From a checkpoint of a small transformer trained on Wikipedia.
Size: 12 layers, 5 heads of 32, MLP 640 GELU, 6.33M parameters.
Architecture: rotary positions, biases, untied embeddings.
Training: a variant of SOAP for these matrices, 125M tokens, 3818 steps.
Each number is 200 + 30 x the weight over its row's rms, rounded and kept within 0 to 999. Layers, rows and columns count from 0. The size before them is the row's rms in percent of the matrix's.

# layer 3 MLP down (transposed), 640x160, rms 0.266, rows 376-397, columns 0-159
095,196,171,211,181,218,132,169,162,236,138,185,146,216,188,220,186,268,168,224,171,248,199,201,167,209,187,165,227,202,148,217,195,232,186,191,226,190,198,203,165,176,131,129,224,227,225,204,248,212,149,170,177,193,190,229,224,137,228,146,179,179,134,164,236,223,169,214,170,199,195,206,179,165,199,162,179,168,237,175,202,247,190,200,204,180,211,192,210,178,257,208,179,136,220,218,234,207,159,190,224,213,237,224,183,145,206,234,143,155,201,207,199,228,252,182,184,162,227,162,180,204,196,164,210,237,235,215,165,229,162,183,192,173,195,161,207,229,196,160,200,223,166,221,268,221,203,194,184,227,176,198,193,184,199,220,243,215,215,161,207
095,210,235,221,238,250,175,253,139,178,217,197,232,211,198,197,214,164,212,206,195,198,168,224,201,184,189,171,202,214,236,182,246,253,206,245,183,206,181,229,165,161,191,194,173,200,199,172,229,157,260,196,200,206,112,199,183,221,153,248,200,174,133,163,217,199,162,211,203,190,161,180,185,201,165,232,186,216,209,226,212,159,192,215,202,199,192,206,267,218,196,160,194,192,211,209,217,214,221,244,239,223,246,258,217,227,168,230,144,170,189,267,204,241,240,219,220,232,197,256,202,227,198,236,187,148,172,187,141,187,170,182,133,176,173,191,230,171,238,188,209,222,209,210,244,154,227,241,134,184,168,181,158,190,167,193,219,164,201,201,205
077,202,165,183,251,244,194,176,194,212,219,209,217,210,164,153,226,214,207,201,208,275,181,243,187,178,191,237,209,245,234,164,203,182,230,244,198,170,229,216,186,229,202,205,175,183,188,227,194,186,209,197,216,232,163,199,179,211,153,195,210,255,188,161,201,119,264,186,133,182,150,154,188,204,221,220,146,210,219,219,205,179,159,193,191,210,198,190,188,162,224,233,217,220,217,231,167,203,212,206,216,199,212,219,165,221,180,209,200,188,204,187,177,153,195,214,232,200,187,246,144,210,122,204,214,248,200,207,219,194,184,183,186,241,218,235,270,281,216,201,215,250,241,216,212,198,173,207,134,157,205,191,195,142,125,211,159,192,253,221,236
096,166,191,206,226,189,205,192,176,163,210,217,173,243,170,173,230,208,163,190,191,199,206,224,262,220,169,247,168,201,173,139,176,176,223,201,184,187,187,199,208,165,225,217,207,183,181,160,206,225,180,211,209,218,188,164,162,230,147,174,226,177,189,235,209,259,209,224,146,166,214,196,213,209,166,237,211,214,216,202,204,190,226,189,234,220,211,185,188,203,193,240,226,192,115,259,163,236,158,203,205,198,286,208,178,170,205,186,182,193,185,210,220,146,242,238,235,220,148,208,167,167,170,217,247,268,207,188,168,191,167,176,183,207,212,208,265,212,209,192,187,134,195,218,165,181,191,168,169,259,208,223,223,268,191,244,152,164,167,166,267
110,205,187,182,203,190,233,192,196,235,193,208,242,192,222,190,197,224,197,195,190,225,233,190,220,181,172,207,209,199,216,155,191,199,188,191,223,149,144,213,143,205,181,239,176,204,195,174,208,230,229,187,219,238,215,175,196,200,245,169,186,121,226,135,183,229,141,210,207,189,207,203,214,132,202,193,178,175,180,220,196,279,226,231,177,219,215,173,184,248,188,208,228,184,185,254,212,186,196,289,237,202,254,114,227,145,209,208,314,229,178,217,234,229,213,226,243,179,223,199,165,221,227,217,206,160,177,167,225,148,220,259,141,202,202,234,164,198,169,201,202,211,160,216,230,218,215,195,216,171,185,216,217,197,171,177,204,207,215,192,182
101,202,187,223,117,181,207,177,207,206,202,259,155,193,128,214,189,156,199,249,216,250,203,225,191,239,176,213,253,177,208,206,202,133,164,242,262,178,281,211,212,223,264,266,256,222,171,220,203,236,198,153,231,226,190,207,183,200,175,164,176,222,213,231,252,227,210,210,166,156,239,182,218,218,165,174,199,227,188,225,208,209,216,172,184,203,220,141,168,180,175,191,204,191,161,162,194,202,139,203,214,207,196,207,205,211,211,248,194,195,217,198,218,169,188,185,200,225,212,210,221,191,172,237,199,218,216,156,168,165,220,187,164,169,179,173,242,251,231,201,222,228,221,197,158,175,173,190,116,225,224,201,217,193,181,223,217,225,194,230,145
100,152,189,227,140,206,216,193,209,233,249,177,261,226,124,212,177,192,201,245,191,176,289,186,195,223,177,204,233,195,154,193,207,244,218,202,233,199,224,181,181,148,200,210,188,220,186,207,235,210,200,182,241,187,163,229,179,224,139,200,155,195,205,235,205,210,207,182,173,208,173,156,253,195,209,173,233,216,198,178,226,227,223,182,165,201,174,191,151,142,219,228,187,181,168,207,227,198,207,219,194,208,179,147,244,216,212,201,194,196,205,199,183,282,138,270,211,194,193,255,257,196,100,199,208,238,182,185,230,176,157,181,177,167,224,171,261,195,195,151,193,217,231,209,214,192,201,219,219,204,194,234,223,207,204,178,161,189,214,228,170
109,252,233,228,157,214,214,167,200,211,166,157,134,239,218,215,214,168,203,171,172,239,222,170,214,233,247,192,163,196,196,208,230,200,134,175,209,228,288,232,202,187,195,238,226,174,237,175,205,216,215,132,166,229,215,178,247,205,182,146,184,194,236,237,217,196,188,186,210,203,188,221,209,225,155,200,165,211,246,223,217,190,202,170,220,149,209,194,233,222,188,157,145,221,236,226,252,236,175,197,196,180,152,186,147,190,209,165,207,200,157,137,246,202,216,234,203,175,180,168,181,202,231,206,198,205,228,154,204,149,147,200,178,200,151,183,188,226,263,159,235,282,204,236,217,205,234,208,178,193,187,217,172,207,211,231,226,192,196,189,217
100,182,206,175,223,164,192,154,187,274,198,238,196,257,207,177,196,128,212,192,206,181,142,283,186,221,212,215,156,257,160,219,215,180,208,192,217,205,207,230,242,216,171,168,200,164,180,258,219,175,165,165,229,222,163,278,193,208,192,180,237,220,207,206,258,177,196,236,192,176,197,299,197,204,207,200,190,177,255,154,239,233,236,225,161,223,196,219,165,177,170,196,199,169,217,236,209,162,177,249,184,201,169,201,246,220,225,184,157,176,201,212,226,196,236,220,194,193,206,224,153,213,188,227,202,229,254,213,223,220,246,125,202,186,171,195,219,183,198,171,201,183,164,212,182,199,176,172,153,200,232,219,173,159,177,214,197,235,200,191,193
095,181,212,175,200,231,181,177,179,199,212,183,148,210,174,193,219,204,231,241,229,157,255,197,213,218,203,236,203,183,188,239,244,193,231,181,197,269,197,209,201,233,212,167,193,223,212,157,204,218,188,173,204,206,237,180,198,172,211,182,172,224,222,198,207,180,185,186,216,208,180,269,151,165,154,247,145,164,156,216,177,239,265,194,192,214,164,132,178,214,159,166,147,124,164,204,216,195,168,178,216,207,157,235,216,185,196,233,99,206,231,173,251,196,223,158,222,224,143,217,227,223,205,115,176,197,190,223,201,183,194,224,202,186,188,210,170,189,204,160,168,181,184,245,175,159,210,223,193,194,203,243,210,175,178,142,216,212,155,191,167
114,177,241,175,177,219,162,163,172,233,251,242,267,277,227,236,216,171,266,180,186,165,180,218,179,214,232,259,124,193,228,213,290,216,207,212,244,216,244,183,170,142,209,214,214,185,183,222,164,184,282,210,208,207,177,225,157,211,218,223,172,267,227,194,230,171,219,185,229,200,180,233,213,157,185,161,212,263,192,227,182,206,240,211,197,182,206,259,210,253,190,213,210,216,163,195,182,190,223,149,219,180,204,182,222,227,220,277,213,216,233,218,220,225,178,194,187,182,205,165,220,164,194,213,163,173,202,217,173,179,196,181,207,187,192,181,213,190,199,147,215,213,184,185,218,240,211,272,199,208,184,185,196,206,189,159,205,191,196,196,200
097,169,189,204,196,222,239,205,189,161,204,235,212,210,245,220,200,182,201,181,242,210,196,225,189,220,272,178,218,187,230,174,187,198,256,189,214,188,228,185,238,210,266,138,191,200,205,164,198,175,231,219,168,212,188,151,277,183,203,225,239,181,185,164,223,211,220,170,189,203,228,207,200,162,234,196,234,251,162,186,236,190,227,189,195,142,204,132,234,213,194,161,195,173,219,247,165,194,226,230,193,205,187,203,240,192,142,201,197,196,177,214,136,253,240,146,253,236,200,263,212,221,144,204,201,136,198,204,167,205,186,203,214,215,227,203,184,211,208,236,205,209,216,183,185,166,250,181,113,221,221,155,184,251,245,203,227,175,230,241,186
131,236,236,244,206,209,205,279,185,183,211,187,188,200,238,161,160,250,163,179,180,192,172,224,187,184,225,197,97,219,120,178,204,231,196,184,201,146,169,201,242,199,162,171,213,253,223,264,158,170,221,277,173,199,250,220,184,179,221,208,198,264,239,199,168,165,231,176,240,201,189,167,174,216,214,206,213,199,246,217,212,197,184,176,221,193,157,256,188,231,183,184,217,244,174,207,222,247,214,196,203,218,210,248,212,189,170,186,200,233,232,228,201,136,144,155,185,216,167,224,216,233,203,187,152,190,214,234,205,209,201,177,215,209,171,233,203,237,217,191,228,159,178,195,201,206,184,169,240,172,220,146,207,204,168,229,208,191,217,218,238
112,190,206,219,234,199,231,157,230,191,201,217,231,205,215,182,206,205,259,176,143,156,184,224,234,217,226,205,157,218,243,148,218,220,213,140,171,209,232,192,225,256,165,217,193,234,245,179,200,193,186,180,221,224,193,254,134,170,223,165,234,235,249,196,219,148,221,196,190,160,174,205,197,148,240,207,184,228,207,217,118,197,179,276,180,217,192,187,260,172,161,170,157,154,162,242,221,223,142,201,266,201,179,163,214,229,228,215,218,187,184,179,179,200,180,226,159,173,168,155,179,182,255,225,211,220,234,234,201,201,180,189,215,194,221,161,193,187,155,191,184,211,197,212,236,194,176,180,185,189,233,194,242,182,193,155,241,197,164,242,194
106,245,182,123,215,137,254,177,237,211,233,228,195,190,234,231,193,159,124,175,237,181,214,233,221,190,205,267,161,215,240,219,235,225,178,217,200,205,224,199,209,188,159,181,181,130,159,189,257,191,200,199,163,215,186,169,229,214,244,267,197,227,208,261,220,188,234,202,201,174,243,231,235,255,195,221,200,182,183,198,178,182,220,182,195,218,211,210,188,233,186,210,169,173,231,173,193,230,235,226,154,190,151,224,238,186,232,219,174,196,209,228,176,203,147,198,221,191,181,232,197,187,267,190,197,218,197,140,234,203,220,187,191,228,202,200,242,211,188,190,201,200,215,240,158,209,164,219,127,206,193,183,193,263,235,170,217,230,200,268,182
087,184,194,230,163,194,198,245,190,228,204,213,280,250,180,220,216,177,196,196,210,230,191,188,220,210,247,189,199,234,235,186,219,161,165,187,210,240,232,245,177,203,210,195,195,207,210,202,177,196,206,200,216,209,173,187,189,168,193,149,167,225,161,178,220,241,197,223,184,236,186,184,264,223,202,153,156,177,188,226,161,186,225,232,158,188,235,223,175,143,204,191,189,179,235,209,206,216,269,222,223,204,195,170,188,223,207,261,188,158,181,202,201,263,123,189,176,196,259,219,165,192,159,214,212,190,210,170,189,238,290,213,182,159,166,189,177,131,175,165,218,172,213,202,234,271,184,258,280,213,174,201,208,158,192,180,233,214,223,197,201
107,172,181,184,204,240,196,157,207,218,215,169,215,221,218,247,153,160,229,213,191,258,184,178,194,157,203,215,155,253,211,226,213,194,189,227,181,177,202,187,201,196,224,221,213,172,217,172,252,203,229,170,188,188,177,213,240,243,152,182,192,170,207,230,208,175,244,168,147,195,224,176,183,201,220,237,162,183,171,242,203,200,223,179,172,149,210,220,177,206,187,106,119,125,217,222,138,185,227,203,159,198,168,216,214,174,179,215,140,234,227,203,198,196,164,147,199,202,232,205,219,160,234,224,167,172,140,254,153,214,242,192,192,154,203,212,231,165,192,216,212,210,227,176,169,225,196,234,173,178,157,201,253,216,273,181,222,208,209,196,208
109,210,209,190,225,220,181,130,155,216,242,236,229,214,197,158,199,234,173,172,229,229,258,207,254,221,209,237,185,142,194,234,235,148,191,263,207,145,228,233,200,175,222,177,184,220,201,218,209,203,183,215,216,175,200,204,186,195,194,235,211,192,181,196,210,161,189,218,191,179,234,214,249,246,194,166,195,194,223,184,213,189,184,156,161,196,213,189,197,199,177,170,207,268,150,128,146,207,190,180,208,170,216,261,205,253,240,143,161,207,220,208,161,224,228,215,181,238,128,190,224,165,159,183,203,195,192,168,194,134,227,192,166,218,229,177,179,205,182,184,171,218,233,210,211,181,160,251,201,177,153,167,183,208,154,199,241,236,269,178,221
106,215,174,215,182,216,206,172,238,164,221,182,218,205,230,250,170,127,169,181,177,163,176,218,196,238,201,262,198,164,139,155,179,174,223,186,162,212,198,187,231,292,191,197,199,219,189,209,179,149,212,201,207,178,172,255,270,280,220,182,187,196,262,198,180,262,191,174,185,187,210,208,235,226,196,250,177,216,241,187,169,209,218,167,229,148,206,153,202,188,213,210,220,231,201,194,215,216,216,148,255,176,248,195,211,175,185,242,225,205,172,197,178,179,183,227,195,230,178,192,158,207,152,250,131,217,192,220,162,163,187,206,219,208,179,223,250,183,239,213,222,206,214,192,182,260,165,207,227,216,234,196,216,206,223,175,197,189,195,176,257
098,191,215,184,161,185,205,175,211,206,267,245,168,150,208,227,164,122,196,228,210,220,215,180,146,174,155,220,168,216,208,165,238,172,236,250,157,181,143,192,192,128,210,184,177,167,159,191,220,169,198,227,225,155,211,168,200,233,266,251,228,225,181,235,207,179,220,217,249,199,267,165,243,261,227,159,209,202,226,197,220,220,186,229,203,201,225,221,172,193,209,172,190,210,167,202,150,213,232,201,204,189,193,180,202,108,180,225,198,144,197,199,207,229,184,192,155,218,258,202,181,179,160,172,183,213,192,196,143,175,218,188,212,200,198,242,226,191,191,185,168,199,191,206,204,176,241,219,193,191,238,165,205,197,160,191,185,188,173,270,158
094,189,244,206,178,227,132,197,241,199,171,266,251,201,167,192,216,201,208,163,162,223,166,186,160,204,261,248,238,209,184,245,219,174,192,211,239,223,164,253,174,169,178,153,220,233,170,213,179,242,167,225,156,190,177,208,211,191,177,202,283,210,200,194,190,174,218,217,199,207,203,191,137,223,204,217,205,209,229,155,190,161,212,172,262,166,230,238,182,175,169,202,162,193,193,170,165,155,194,252,189,189,166,185,186,250,226,187,157,170,191,202,185,203,256,222,199,241,147,207,232,210,227,186,199,224,178,232,181,212,190,198,171,258,163,226,237,236,189,236,150,198,157,227,219,207,177,207,227,227,193,187,197,131,123,207,218,183,213,188,193
103,163,199,200,221,193,215,139,178,194,233,202,199,207,218,232,249,208,162,193,231,205,165,220,210,237,186,205,218,198,177,187,224,221,216,211,184,210,216,207,220,195,185,164,191,162,243,234,200,252,185,192,223,149,191,215,221,262,169,191,192,151,213,158,219,201,169,189,135,145,230,180,202,193,207,198,163,244,210,196,218,196,217,247,192,186,259,139,196,192,261,252,194,224,193,207,185,178,138,196,246,235,247,138,189,198,151,221,208,177,145,168,167,231,238,198,249,176,225,258,194,241,207,166,192,195,204,168,142,144,224,211,174,200,180,185,213,164,177,169,207,224,195,166,239,197,171,187,136,182,187,199,193,226,138,258,165,156,207,158,236
# layer 3 MLP up, 640x160, rms 0.275, rows 377-398, columns 0-159
104,180,217,166,172,202,163,197,150,234,195,244,205,200,248,225,168,230,197,165,215,207,203,194,184,211,148,163,195,219,202,244,262,198,192,205,202,181,210,160,121,202,194,173,183,159,185,221,153,183,192,168,206,199,237,209,158,220,202,173,204,198,216,270,273,196,212,246,162,179,143,215,209,183,143,192,201,188,177,209,271,234,201,236,158,223,213,198,190,263,224,240,206,145,231,238,181,164,208,218,198,237,135,194,204,177,192,262,180,209,202,199,198,218,204,188,165,171,220,219,260,208,132,189,222,196,281,245,198,168,201,194,199,193,217,152,212,186,185,167,177,199,240,181,186,198,169,227,243,169,234,251,190,194,161,241,194,194,220,207,209
084,190,247,181,167,192,202,223,191,173,147,197,140,213,197,184,168,205,187,223,178,155,230,145,192,227,173,180,171,168,195,213,190,239,190,185,203,254,189,260,211,197,265,150,182,245,202,201,252,213,227,259,239,148,210,180,179,175,212,164,195,195,192,226,230,237,181,185,222,230,180,219,198,185,204,219,254,205,222,201,192,210,229,171,203,216,243,248,200,180,194,186,209,160,199,219,238,218,162,190,256,186,183,257,248,207,233,208,196,238,184,228,211,210,157,188,186,212,213,166,198,251,220,163,151,111,243,161,218,211,217,213,200,190,201,164,187,154,137,223,275,174,237,197,229,179,193,183,156,208,196,178,235,228,218,179,193,238,155,250,164
096,156,188,209,188,185,175,159,203,235,194,178,208,187,224,170,193,168,209,188,242,203,210,198,163,231,235,261,190,179,220,170,143,156,249,155,168,158,165,201,191,216,160,189,229,193,181,246,171,170,221,208,200,181,195,167,245,215,238,209,195,203,191,167,240,188,203,218,256,204,158,227,168,201,172,193,255,170,215,194,212,145,241,184,229,183,223,249,253,212,155,210,224,186,111,178,253,191,183,201,177,211,219,262,179,192,188,182,217,175,247,206,189,186,177,159,179,216,139,258,239,212,197,181,128,235,189,234,184,224,158,229,257,190,192,224,223,234,253,205,183,170,178,211,197,199,245,225,187,239,223,174,185,190,231,192,186,179,246,160,238
104,211,218,203,183,229,170,159,203,221,216,250,227,226,217,218,219,139,205,192,232,150,144,194,242,210,184,205,175,184,167,219,220,165,205,188,161,200,227,222,206,209,180,204,217,188,204,138,259,201,225,130,218,242,202,191,197,238,182,193,184,243,257,200,224,249,212,232,176,210,268,157,195,194,259,209,218,195,183,192,224,214,209,210,205,186,181,172,170,214,216,188,223,176,215,166,204,223,211,185,204,160,250,239,125,245,172,164,193,197,170,196,253,240,145,212,196,198,159,219,255,238,194,239,200,198,160,207,225,242,149,156,272,147,217,183,177,203,210,229,202,222,182,225,187,230,178,174,242,260,235,228,229,165,242,213,224,216,158,201,219
101,237,211,162,170,207,254,175,211,221,191,213,200,163,116,162,221,167,205,174,245,185,251,194,227,167,251,182,240,192,161,187,226,184,226,206,196,204,204,199,219,214,164,209,165,217,223,191,169,174,157,170,228,208,158,203,152,188,237,208,152,234,193,223,200,236,154,129,129,150,189,208,211,152,226,205,166,223,224,180,103,204,187,152,213,198,218,207,175,222,188,198,211,244,193,214,176,141,181,251,205,225,182,229,203,191,196,168,220,269,198,201,208,204,220,176,217,151,181,130,201,236,214,185,181,195,188,158,181,223,150,227,223,219,188,184,223,182,204,195,216,214,190,212,144,229,182,181,165,239,244,226,216,163,244,205,216,193,156,226,188
103,159,151,224,253,237,206,219,225,233,203,194,211,188,200,229,160,228,188,178,214,158,219,234,211,222,213,267,178,197,225,173,166,213,224,229,185,189,197,226,233,151,180,153,230,156,164,243,198,189,184,217,233,209,178,167,204,164,228,181,200,156,159,197,157,231,235,176,160,214,255,231,202,184,229,187,148,180,219,174,207,143,166,181,231,245,205,227,198,206,196,183,220,193,222,194,188,170,216,200,210,199,244,178,215,185,218,213,209,275,206,177,158,150,200,222,216,175,224,166,185,237,165,168,196,139,206,232,218,212,210,211,169,151,141,264,196,187,179,181,159,203,215,201,165,164,225,179,296,216,230,172,189,139,237,235,215,185,180,204,260
107,176,225,231,168,187,232,195,237,222,222,221,244,213,197,196,139,191,232,233,150,221,178,177,167,228,175,215,225,206,178,182,154,119,238,202,186,164,196,205,224,211,206,212,203,171,213,168,188,230,171,197,241,135,230,241,209,214,163,150,197,226,169,174,189,220,205,232,219,219,165,205,166,279,218,230,208,146,214,197,231,122,217,249,178,209,197,239,224,194,255,203,167,188,171,147,176,161,182,183,203,204,207,180,181,129,168,199,176,125,218,186,183,203,176,187,212,231,219,197,196,175,229,162,254,206,203,201,185,240,175,240,211,222,231,222,238,209,190,203,214,279,254,202,194,188,199,209,221,175,231,168,260,155,196,213,165,223,215,198,229
101,196,180,236,200,231,202,224,185,187,210,146,150,177,235,197,144,253,217,140,160,214,192,201,233,185,213,203,169,158,254,189,162,236,239,183,246,204,180,205,238,177,244,219,168,220,224,153,223,219,171,194,200,184,216,198,186,204,193,221,187,187,214,214,176,187,182,251,218,201,241,192,223,255,129,190,192,154,150,214,122,173,213,181,217,216,175,253,228,187,151,191,229,233,183,193,230,176,228,208,248,261,202,190,206,187,258,175,220,243,183,217,225,170,183,240,197,211,153,200,218,191,211,212,181,220,219,236,216,195,129,211,195,160,176,165,233,225,133,254,202,248,203,213,175,209,223,203,225,238,201,189,176,213,201,191,223,120,189,169,238
093,126,200,195,202,204,203,224,154,200,239,147,208,231,184,164,194,181,212,213,168,179,185,202,189,165,201,178,212,209,202,163,183,208,171,152,238,179,245,242,159,232,186,167,211,208,204,182,158,216,157,180,221,231,215,149,153,158,166,191,205,193,210,205,177,166,211,207,160,199,229,216,232,207,171,254,225,217,234,176,226,164,155,233,185,187,257,211,226,252,199,185,195,273,215,173,220,133,247,213,246,200,151,244,150,203,220,218,251,189,244,197,241,240,166,240,205,149,220,181,242,166,233,180,176,238,185,145,222,196,238,218,195,228,181,208,179,215,204,194,188,190,249,194,232,204,197,165,220,185,157,272,188,189,196,222,190,217,246,187,261
113,187,254,227,232,212,208,222,235,159,226,175,203,215,229,258,216,184,211,156,182,213,236,166,205,227,207,212,154,207,185,173,197,180,192,219,161,178,158,179,237,173,223,142,209,193,204,162,192,158,194,221,180,188,163,240,178,223,195,206,136,189,230,183,159,217,192,243,230,190,200,235,182,192,197,176,210,159,202,173,187,196,117,264,221,166,192,235,205,209,216,209,260,252,163,214,238,231,189,264,158,246,210,231,189,178,179,216,220,263,180,153,221,204,253,211,172,209,197,230,164,178,238,203,214,156,150,205,270,216,235,211,235,150,211,236,185,145,213,175,155,154,223,236,201,193,190,179,206,190,227,231,203,188,213,225,206,242,172,199,147
103,205,187,222,232,186,283,186,137,212,156,202,232,193,215,180,195,170,195,189,187,208,215,226,200,223,177,178,222,231,213,210,260,142,197,148,202,169,203,223,161,232,212,201,234,187,183,213,202,205,234,188,210,159,222,189,190,211,176,180,232,203,229,211,195,238,198,192,217,175,158,183,153,172,170,296,245,167,199,203,196,146,218,236,206,207,171,190,137,204,170,250,195,205,156,178,142,227,141,167,201,218,172,225,153,218,197,184,185,169,180,187,186,258,192,186,181,219,159,236,203,189,161,188,151,190,196,178,229,232,192,207,233,252,219,171,149,180,161,246,247,181,218,202,209,213,243,220,267,244,213,214,177,232,159,230,188,274,197,210,197
124,210,237,236,200,197,148,199,180,218,236,200,192,229,193,146,177,208,213,181,224,162,148,187,186,172,179,164,170,179,133,244,204,203,227,200,160,108,189,194,250,219,166,167,170,196,178,196,165,234,199,171,207,214,268,250,142,192,213,239,201,193,217,241,140,181,228,192,209,234,190,215,195,157,228,220,253,242,257,174,175,207,194,204,207,205,215,210,230,227,173,234,155,189,166,188,222,252,167,234,270,179,170,215,186,184,183,173,245,225,232,236,209,179,153,235,196,237,157,182,173,241,206,201,210,212,179,198,206,188,180,193,214,146,185,238,191,216,164,239,184,192,215,226,251,246,213,160,207,197,195,208,218,195,236,220,246,215,271,199,209
110,147,228,181,220,228,204,210,199,204,166,216,214,178,204,153,162,268,176,142,237,219,183,194,202,183,208,204,212,148,197,164,204,174,249,187,192,175,222,230,151,176,210,213,209,174,157,174,198,186,199,173,221,207,206,183,195,215,195,179,186,239,230,255,199,213,203,184,147,183,234,143,200,206,193,209,217,109,155,239,126,201,198,161,230,221,229,247,247,219,196,162,256,186,195,212,201,176,219,172,223,234,231,184,200,216,161,120,191,241,205,246,181,214,154,232,202,146,161,205,175,186,191,187,210,182,189,165,149,177,201,155,213,155,218,207,216,178,258,225,149,175,215,190,186,196,198,198,205,180,224,241,215,195,244,231,264,259,209,201,236
097,247,180,165,181,154,207,221,205,209,186,159,216,209,274,270,276,251,180,169,188,243,188,258,206,166,185,173,187,161,236,189,220,218,145,161,164,140,142,165,175,214,193,221,183,217,149,182,181,205,196,141,215,202,162,144,233,225,176,175,231,229,195,177,177,256,181,221,161,190,189,181,165,209,218,243,178,229,221,239,247,214,193,168,227,167,233,200,238,219,196,235,161,157,244,208,183,200,194,225,219,138,242,193,233,180,191,175,197,166,216,202,181,186,189,198,191,201,221,202,224,176,237,195,187,216,166,211,203,263,186,212,185,204,186,215,240,211,172,160,175,193,203,213,216,226,182,115,210,180,191,186,219,185,232,210,238,186,160,160,179
095,185,197,175,205,168,177,147,183,194,185,169,185,131,136,195,218,142,173,162,169,194,224,215,173,157,206,202,218,211,148,194,168,299,200,193,250,209,190,168,207,203,230,230,202,130,201,205,171,231,188,211,174,195,186,194,206,132,187,236,190,223,202,157,182,218,226,202,209,147,223,232,213,210,213,260,201,194,191,209,187,122,234,187,193,224,229,191,153,198,233,205,203,193,246,202,214,125,169,159,170,195,231,211,197,193,178,230,117,235,276,184,235,213,205,213,214,226,196,233,258,197,218,203,227,230,210,247,233,188,190,146,213,212,137,168,235,220,204,194,226,237,187,225,201,245,200,219,205,199,233,194,211,219,216,215,171,196,211,185,197
110,225,197,248,163,167,232,163,232,194,205,231,222,241,226,185,200,205,159,212,208,245,188,207,206,204,216,197,273,197,212,157,191,196,186,193,167,173,179,173,183,177,190,221,212,197,187,229,188,147,211,213,203,189,281,240,182,166,187,159,189,160,173,178,162,173,176,173,204,159,189,184,191,243,169,219,231,145,255,226,153,159,282,158,198,218,201,185,124,196,179,249,205,153,168,190,152,180,228,171,227,200,231,194,200,197,252,191,179,234,207,204,227,149,211,163,196,197,220,165,176,226,164,191,170,229,219,202,238,127,183,187,141,195,236,195,175,203,201,234,205,226,216,161,239,185,219,168,230,213,233,217,145,198,246,202,215,245,154,175,199
106,169,241,229,201,163,220,247,176,210,234,207,168,256,232,193,181,198,168,181,180,200,160,208,189,180,231,155,189,221,184,191,193,187,231,213,155,192,203,209,226,182,186,219,176,214,205,234,124,130,199,247,200,177,181,190,226,184,236,187,198,210,203,205,192,186,244,186,182,138,200,182,200,217,199,175,188,245,181,184,196,142,174,221,143,169,163,268,228,162,224,221,212,273,140,179,215,229,207,171,222,239,157,207,172,206,220,190,213,234,198,139,240,165,178,181,212,215,199,216,193,246,165,203,190,236,264,209,221,176,226,203,119,225,262,171,197,204,230,241,162,212,240,192,255,189,186,216,206,125,190,184,201,211,212,220,252,195,164,185,177
098,170,173,205,186,171,214,202,210,218,215,193,179,214,223,227,149,198,224,192,247,163,241,165,208,162,213,202,199,174,159,192,172,171,207,263,230,191,165,255,140,190,201,190,182,226,246,184,177,184,225,209,209,190,227,193,230,192,161,227,165,213,207,206,181,256,167,232,148,131,179,187,179,210,202,174,238,181,268,236,214,196,225,158,247,179,216,177,215,225,142,207,224,173,212,143,227,230,251,208,192,247,186,207,154,229,209,192,189,188,243,175,213,199,124,195,203,186,191,155,174,182,235,206,178,234,172,146,195,219,232,195,216,269,210,188,191,217,199,209,227,230,179,259,184,175,175,164,251,177,198,215,194,234,232,164,281,188,146,240,189
099,211,236,201,232,242,184,160,212,194,226,248,179,191,167,160,175,95,183,189,196,253,221,140,234,187,225,188,210,222,214,231,205,199,237,225,225,199,167,185,179,164,137,223,216,167,165,214,155,189,182,113,179,269,182,143,188,214,245,164,179,204,230,216,120,222,218,215,174,228,213,194,237,186,205,164,135,163,216,217,231,220,192,194,208,162,201,195,173,200,218,238,236,216,220,178,246,179,212,167,150,209,237,209,185,177,220,218,244,179,248,174,198,198,172,192,193,228,159,235,203,179,252,187,141,198,223,189,185,220,134,187,206,221,191,244,232,229,186,139,183,212,204,188,170,206,174,187,198,200,224,231,216,202,212,209,202,200,232,207,186
094,190,197,193,176,209,202,181,134,186,188,227,211,208,190,186,187,148,196,211,208,182,215,193,198,162,272,203,201,209,219,230,218,214,258,189,209,207,154,182,180,172,195,218,195,218,172,212,200,208,109,215,153,219,245,274,216,160,244,168,176,251,190,228,242,183,244,161,186,212,226,183,183,221,180,164,195,195,240,180,220,189,238,207,175,203,239,168,187,223,203,246,230,232,205,219,229,203,205,229,182,208,219,202,111,180,235,238,199,163,252,240,175,199,184,135,168,216,204,234,215,232,208,153,153,274,166,203,150,206,209,156,230,231,259,225,196,190,170,219,232,195,195,169,210,235,202,211,249,185,214,217,216,145,167,139,199,221,176,185,193
118,252,227,143,177,155,190,206,207,183,175,179,191,197,188,217,182,210,214,202,211,250,188,216,215,180,204,229,206,211,188,201,215,207,235,186,227,211,184,216,162,177,176,218,207,210,197,145,222,137,212,175,223,173,139,224,189,188,210,227,243,222,213,211,251,189,192,199,225,231,201,156,230,268,155,181,225,184,216,216,98,143,212,144,207,145,222,237,208,248,138,131,173,203,186,214,247,186,200,173,201,228,219,214,184,187,195,206,216,236,201,221,239,181,207,247,170,216,151,233,172,114,220,210,211,198,207,256,253,263,179,195,248,231,196,231,220,218,187,197,241,157,202,193,172,212,160,225,174,247,191,191,181,224,187,187,232,180,185,203,166
100,139,193,245,175,198,155,216,194,204,176,187,150,207,229,227,150,215,147,192,231,234,109,198,203,209,240,217,214,166,236,168,196,261,129,241,198,210,213,209,167,159,232,202,201,192,166,193,203,181,190,159,250,241,241,189,194,245,216,234,229,197,202,168,191,226,216,223,213,213,194,192,199,199,205,275,191,197,173,169,160,234,165,213,194,239,212,202,196,305,179,223,192,165,227,289,178,248,212,195,188,188,159,159,156,196,162,175,175,194,225,236,217,141,206,209,184,182,215,179,189,206,141,218,193,204,246,198,196,240,178,204,219,199,193,207,159,167,190,220,192,187,234,181,205,193,177,203,205,179,168,170,182,247,146,183,205,188,230,184,205